config.toml
norm_eps = 1e-05
tie_word_embeddings = true
init = "normal"
learning_rate = 0.00352
decay_shape = "linear"
batch_tokens = 32768
Each number is 500 + 25 x the weight over the matrix's rms, rounded and kept within 0 to 999. Layers, rows and columns count from 0. Numbers have three digits each.

# gate: layer 2 MLP gate, 704x256, rms 0.147, rows 106-122, columns 0-127
# up: layer 2 MLP up, 704x256, rms 0.145, rows 106-121, columns 0-127
# down: layer 2 MLP down (transposed), 704x256, rms 0.129, rows 106-121, columns 0-127
gate106:511468505481481483506513537549464511556524512508558474448516503495515513529507498515436509457471530505493540470527473525460514511499528503470475477509439456508554538526456467436457458486517491511509524505474520492530516477520523524530494528506542463492483517550513521528523503504515502533557494517504530517527513462534497493488484493490504484464481491521507473485492491510499481483518
up106:495466461533527509534485516507495512463564502442491525497548498476512468519545487504498545509505504492520503498487479493454487500526511517538527480479499553526513511518509448497505492462538519520562489501468513503499486484459539478518492494481491525512477472514481488515517516519497482498480521505514547473516518482567529511495519493495488525494468515487505474466456483514517513512454
down106:519463481507492488492546500533562502509516489508528511539481491482504495488537511507498503517475456513482489487498508486477498493516562501507528471506468512524506485496500531548525526520532540513526462493541468444514501524464490528533521513505511500479529518518473471447435510486549506485542498503486495484498519482453502567537498522513518541529537513512544498536536494476534552492537
gate107:525481499509482490516491513508498490523514529529478459501501501497531466502536430547495526510518496445498513529452516466541522514475535519480463490493505492463516549536512523531512496504484497507513489513487516535519512492486498499495484457468509513470478466469492488536509483509456514471477494515433517454525528484517521518499498527518506513479497468533531472501512482440524499541552
up107:466531480472468497550505513505497547510511467540517510502500543539501450452486484525511494473500443511525502529496560505510491538524525514463489526534567515498518489532527510525553495530483515460487503510454507539470483498531555497450538474486501467489524432478530562491482541494472518474450478516510511486493562447541545509505550518516519541542470491498465519542480515531491510536538
down107:540487495499464549496485533510481484477473479523509491533502539507466495510479514470547511526516468496491505521504492467480510431506505501506497477502509480540479493503485480462479500492518518536521509426493528488545515493499502465485490490449518509487519547429460491529492515476517483508482474492479534514471546567498488520509485551518455507475481487548531506484445483509467537521494
gate108:469513542517457494502483465502496446522440466514501475412487526467490511477507508505529484519463486529520430492516528478507521514499511508481471530503485541489528505494508550472470510502498461546494499572560493480512499478467472509516488509489464515575516480523478486511479491495499448511493530487537501516481503489504480467492502467489496512517510512530541525524501489501511507466519
up108:569520493518507545513465528494503489462553547485500551525506509482435470528503529512523526532491475481451497513479512514499528488507509501528507525528562489542528467522478508518492522546472470495500548511529481463500482530502572537470510528523490469517511511486543513510468544522446576532485525499498505449516487463512523540485468498485495527507491467500503529520490532515498471518476
down108:491510496491539481458503509512476477477560522433530463490527521474554515495485525453503490487490482498518482526507509490494505520485543531477513469521518504517493509511497534523492496520483532480501509538482499482471507515536479496496502503483532476540513497540516490493545494474512500476508537469523458527531541526473487495459512482515476499524485515475505502498501466539489468516508
gate109:437519517462509510527507525526515480489493497472516487440492480542496511486516506463438557518476542527499478507462468497555462517458541505466532448494505539473461495513468493531485510520478540500543527514504532451505472511453518512486478466497461517506478520462486465468480504511507527477514519447520498503501492473479480501475442542521487533525503498484534527544498524525475493541480
up109:456508529477464503509470484536530504520509501507491496503484506538482516503480511479510493493527515486500502507564508532491510518480511494517515485496491499466481490500445518494515511453511545520538510491499489461552483477482489562480471519510486481494513501494528486535538527492496533482449538499481517480508533498456496496534529530476528486517491454515511514514545520486514528503492
down109:474491503498478540466526479461485513502438502507486457486469494492519489532515539466498514523485481482514488497493534490473568480473539510422487503482490455489549545522552473500508528481467479528536511487521486473473471499499483471451507453540520516501526489535531511472489524535460456491541482523534472506546553483528492511486480474484502511464527449475510481505464489516473484521497
gate110:440468528493536507440472506520490460515508513537503456519494494495525474472502530508501505512521468497518490488478491488469497471533497460510470502498490532514516476487498508520518532486501487513503498454486501535516511482505469524497502479479521499500499468523484552550474500530505515454509497507508533498453463467504483506498477469516468539519485540539508505485468534499467448511479
up110:538519491498519473544500498525491482472475519508512524508505501493493519517483530496485550510517510481484494517522480535500495504518501507499471472512540488488522492505511472560518491506503503516458464541516508509481497513481511504501492445472530484508494510533456486523526478497507536503474498521465515519511471525498445528491551487476459527504500503535542496495491479527492530505549
down110:521534525477506435495528461492474471500503490496521499517521515495502530523473495476506488524542520518436518529525523487484521560534511489529548516484509529483534480490526456518529509534500516481498477466520514447497522491494490505504502487492495559490504445500486490519549538539490507445446513524556536517504480511471488491490538498492503478461469518488530499444479501502516478492481
gate111:471520514518484486504474480508501526473493511505487492489465506456569532502487501469504500485509505513571534546530529453453503518475501486492526526496480464525515497507522480519492512486513495472507487483496488458488476498534503524474470521456535507457496541504500513504456510514537485490457504481475558503476559502545514517482497488529488498489541487532530500478469478446467523468478
up111:462465485493529475505504473527503536495504467522579479525540489530467514473536527515496506422527505518425507489455472536487507491540497474539435522504475497480497493538465526478516501522499521484523531490541480504528489478493528521499571494506519485508454527499533501506489539490475494515523516482500445483509497505459539480507514490510536521500519497482530523553510509493525549537525
down111:478495513491517463522479490489486487469481440506524531514494517474547483554524502527474453477502493516421468500500478470499517516480478486533536446480515485516526511492524483521509522483562518467488498537517512478533530528476478520485520523500513462495487467482504466536462513482497517461464487514447486533519516503525474493477545474565527501502474518509491545528515460534535473484548
gate112:492491465523537507517532504480510530528459545466507514515483499488544478495501486472510495504464495531554477484522473520494489535515503476521543507464500512509488482499490480514452516538505456493515526485515519460519464501537525524524490551532467478525496527513522455499497508496495498538481561494480513514465435509503511459479508531493506463546542507495525506477479490505485447483503
up112:505502547498516527491476493496497493496522505495517488520508519531458465505508522500448544542493498481512505507527516532505490486459547487488475490549503509518517506528493499479508493459499492505510536521441456494472522519471480462455506499478478484493472485482505501526515527526455494434520479450491508500488513546514484539554505517489526485473540466549458461504502516502541519476542
down112:555503534550529456483497532527494535496499481545498546541529564506527528521485523487499454502553534433493475497502483508500492494497519513503496475472598540499490481489480511492483504459512479501518513506496493492448501473488520479445489480544495544483481546536516453464482502508533514527540537519493477471520457513542532502517521495459491495504486480494496485508517509516467492526542
gate113:509465465567522445490504470519540543502531471530541489480495486438465494503477485496490512510473432521494480512468517437500485513486524523495473474509434568505471499493490482454453502499490521512495493490477516448468527462557505518542444490527479486522507483533559518491500498535523492485489497525471486475547551440508499516545518510476468489478437518444508480459492500479517522430481
up113:522559483473498503510515482503457491548472492512507495523518476480483493493460514487503513510489505487482463540522526504515529514502495505497468505480518513474547476527530505518496500499495504486548458532547513485509513513514464476465511511523546436505508466513511514449450482499502472511546481517557500536538517457445452513521502522458460539484498487513505515496488485519508493463430
down113:511534498463502524499531532526499493521521528513508498514541507512486503501520459540467505485461496482485512481541520542484515525492497507454523504525523535509502522480480500516476476492500538510463500490537504526570477488471511505502483527515514494470485473487479493551526524513489541509518476501499469548472469539478499495531554517517531541534521482501476511509487488500472525506491
gate114:504441506563505490504449501508516525539510513530468472463533500508523494477476487482473501507507531480515526536463528525528509458476500494506482479507501515536505462485525469504442527535540512516517516496504508458514524472476470530472494515438541503502497478505514506486475499499505463488535517451502520517489522486512458483469523461507460474527497479514489473480484483512475502491517
up114:520495521498537504490515486519496507533503521530497505505490504506491523518464498526524539519539556494506473472501525498494495505477520486500498500523482508477463516465484519488535506528527481497510486499479481466514498523509531456465507512493447495551530506495496501553551517496498484488501502506514495510493500505501546531514457542480507501469508474530478480508480523476499494516540
down114:469495523458500478521477489548454493468492499568496507525472463489515522517522529506475479467471514522505492527481511495525515497500501511506509499519526503515506459491490495524526520445499535493484490460460469504501459527478496482542506541488504521479454494498491494517495539514445442416514525535496538513493486561480477460472470473519472486473521492513502547501483465521487489532507
gate115:550489510448515530482489487485533497486535501495502479504508483521533503546497507495488487505460503508508507491505484512511498496471509489519512486507479505516509495521472486536539489518505514517462454503517504517496512520569500539542514518435492475513494498505472523512492506471523461516458522493522496485475537502511501518533512497535496508447506477494544532477489507499523525504501
up115:511527501465514473502454474509523503463482506493507516510523499491489514469539512484469514470486456533481501495476509470503508512566492483487495492525435481491504510486443481526520487541518487507460536457482520507532500454506459512503495496509501504544484475516557512547529499510512507551468463531480498526548539486520471531536557512488520509500480501464515502478535509503472437541517
down115:497488497524503498458489494481509510517550499493498529462483508502478463510477477493515475568436505494487484495523489476511472497520522508519505514528512511490535487507501463479478482491477488497499481481494509489507506486465491493478532480501482477514516517496512521484489457491557534530521502490482514486529435464517498544443535507486513467478513525522537541490500498467526450510501
gate116:492543494501516515492519481520472495526488561550483522477504501446500487500527514518493519495505507539497487507489485514488476484487533482463447480506470488435492515468472485501497524496538490514511514512485515488517493477502530498486522496538482480507513476491518533472521503500468524528503471513505504508495475527486485493492478478491454503541487452473460507491515500505529498502529
up116:520536498524557505499504513478500441500533518513501491495548496531480480516520532488517516452489504527475521505517564481501527455521531485537539547494514511497485472482496456498517486496509539541494510500517493552490446528495506497460471517514502517484501497494540464479526492533504500495492511470492500512465472477491530496461449496519526482524492537503501504521459522477469503534469
down116:541515510488536530508512459498496487482494505531500492509490483519487526507566506467509475495466496500483514502508496545524490556470492499537500418482478506513522455464485476548524517525486510452513529547499475453517489509537547512535494522510526500492458537522515515533468519517461523492482468469537532455460511493472495490521488510490518548524509505487495513490489525481507492487524
gate117:496450503470509510534489490473465521504531493472501512498539483484495499515510504509455521511497524472504456522496536505540531445522501562482500513496477534519508485504442483519501497536469479495532493482522504522482504516522455543455518515458481499504482492450498517501514517524517508481523561514521520517502528515520537484528493489508466491506481528523510464507533530499527488498498
up117:510488509466493502469485491481471427487484496477484523487501480494494510470498499458475489539444506498445490454492514500533495496505453517465486501456515500479494479484478549477495475479508504524504518492518496528502489507515485501514527518483483513550498482475485474513500479514502458504519515519498584491472532517503514508523515468532500488494497491560508489494526498504520459505541
down117:460446493489492495528493534502489515475456487537489481531491460529451528523472468491485494523494528556521469502496517458512547526445479496473511494493464537503500479488527502499500491545460511491533504506489483469516485480519503481505492507489493442451506513475494488518514462549506493492503520495488496504490522517500492536466527523475493481537494465488474519463492480520480468520483
gate118:527499514492483519472467499451483514565510549494482451514462489462516440489483491527497492500507520500509479454458486521494458565550449494472487490485495551492526533532469550516476513514518501552551471481497554544539507487468489463521474519508503513510465506466501482519465567529490460488487446495507469467487503504531484464532493525498521536467512480518546561487515480480495467494459
up118:530492488500432504492485523445496500556432523529491490507525510493523455526472501494525501491467500544461501478511491513475485550493484480481540517496534513445520487527533459511511507476467495472498569479470528511474484481551511496475479500479450549543530514528463528500503510515524503504525447508515482507533473523516510508533467489503532524456489478502490491502489524505505537518472
down118:472505514515490528528496530481501493488540490465513482504504482504464517512486537439486452489504485497493458524505489499505537491513447474508477512512488497527495495503500513518506457493455503498500442556532533488471502520471470514482499500479491488522508513512485491473473482515525478506537533544544493475486529482468536479496484506529465475461513567506521431492509489499473521491478
gate119:470491481511510464496525466495522547502522466510514477503489477488535500487510494484494461494486510455486489503474517486474504466485498527511480477513448511515481518509471492458485511487498445469479505504446497506446500475501488486464535550516496545514506504503492525490493496508558458441459493482502514471561511514480451487536503513494501537465491482453438537486562480522536502503541
up119:501519466476525459488505495497506490453519488491522460483513451485541481513469567482484452476506483464457518475508462491544528493501494477453466472531530524509494500517524539528489493493485537509470492482482530464524501532490483479521534503508498548519519507505507512538522505484513528478476534487547543503520494509500476513508484518521493468510492542522480481507549516482485519516499
down119:495499469481480504546488498492501489487536512456458519490494490541518527545479474521501527497487500515475504526507544473477525494500487466507529488510490460489518470529496509502501555515517526524551524492536491531506537524506553506477501464503513447510495511490500498483481531531478499538502514534440514500502533492523523501493478526479498532486502498522501523488484524461497550456429
gate120:497486418538488519471482532449514534533455529517481519500498523492550467449485519486466515483525472541542521501454478498520536483485490479536464526466507517462537503502513520514501499468475458455470472513507488486529513509484532503474479513463549488542488479497491450506501496480462514524437519502490516460458501511513538500541520428528483552518503552541491501526497509525483481522550
up120:548473497529558511511475506476529512510541540506540483511482489500541470528498538469519520429498519489486531464499514550499457510490501487492509554485494461439515497473490491500482480514507495484489544491468554521518505512490471489533509503466511491502553480440501434499460540505516440537491504489500453571521446471502430489484473442529472524505487525529509492543503549451474432529562
down120:515483469491516492445496532519550469513499492515479525515472541489533494487511493504519538512481499490517498512456487482480494516494498523492497495526507521518500480459530535487484523477515493422475522498481459472523529484510505478486457480521508488465465516517505482465473490520497519518502456498515523509490541501515491487545482561463552501499441551534483512476532486490519534505509
gate121:452492485521489476496518502502559493477477524502498506539507461510508481508538508542523526551541493526455483515450500507532480526463524523473493510490509500485502502527538488459466487530513480476504497529484498484491498538475487505460500479450539505487537479487510439498519517482482497503522465474482512526488530461518462504448531447493490485487480503519529467479533519485490518491552
up121:528498529488519456449507521513535504506487494510427499494448492477498501513493508518523503527488502488509501495543465511492524481519502472490500460480505531500457511484456504516444475537475542512483478486555488483470514523514476493548545518515463480486460511491524492493553476518513543502488557496564480464471505534477539479520483533484479526512513493427452498485476490459488481493491
down121:546499513547466491483469463512498490483520505473496492552502492521499498515445498465503488498489521510483486463498500553556477498516497480508501475513502469477496519518522517476473471497527487526502514478507503508494453517500521534420495528477477470525536544474474512511489527412496479516490506510514518508498534522512508553490501483513505480490519489493529491500453492493495534556478
gate122:488512569511501509490522506468474515550461534501464478527469486507499466466494516503467503502545500532478506494519424506478500531467504528499502517524517495489511496513457521522510468498462481474487481526495486485497514495513506509512515477501498481485491508515515542544491506502493495515483458493481489496523462511549479489472544559483543463493507495456516494522523524483454494457488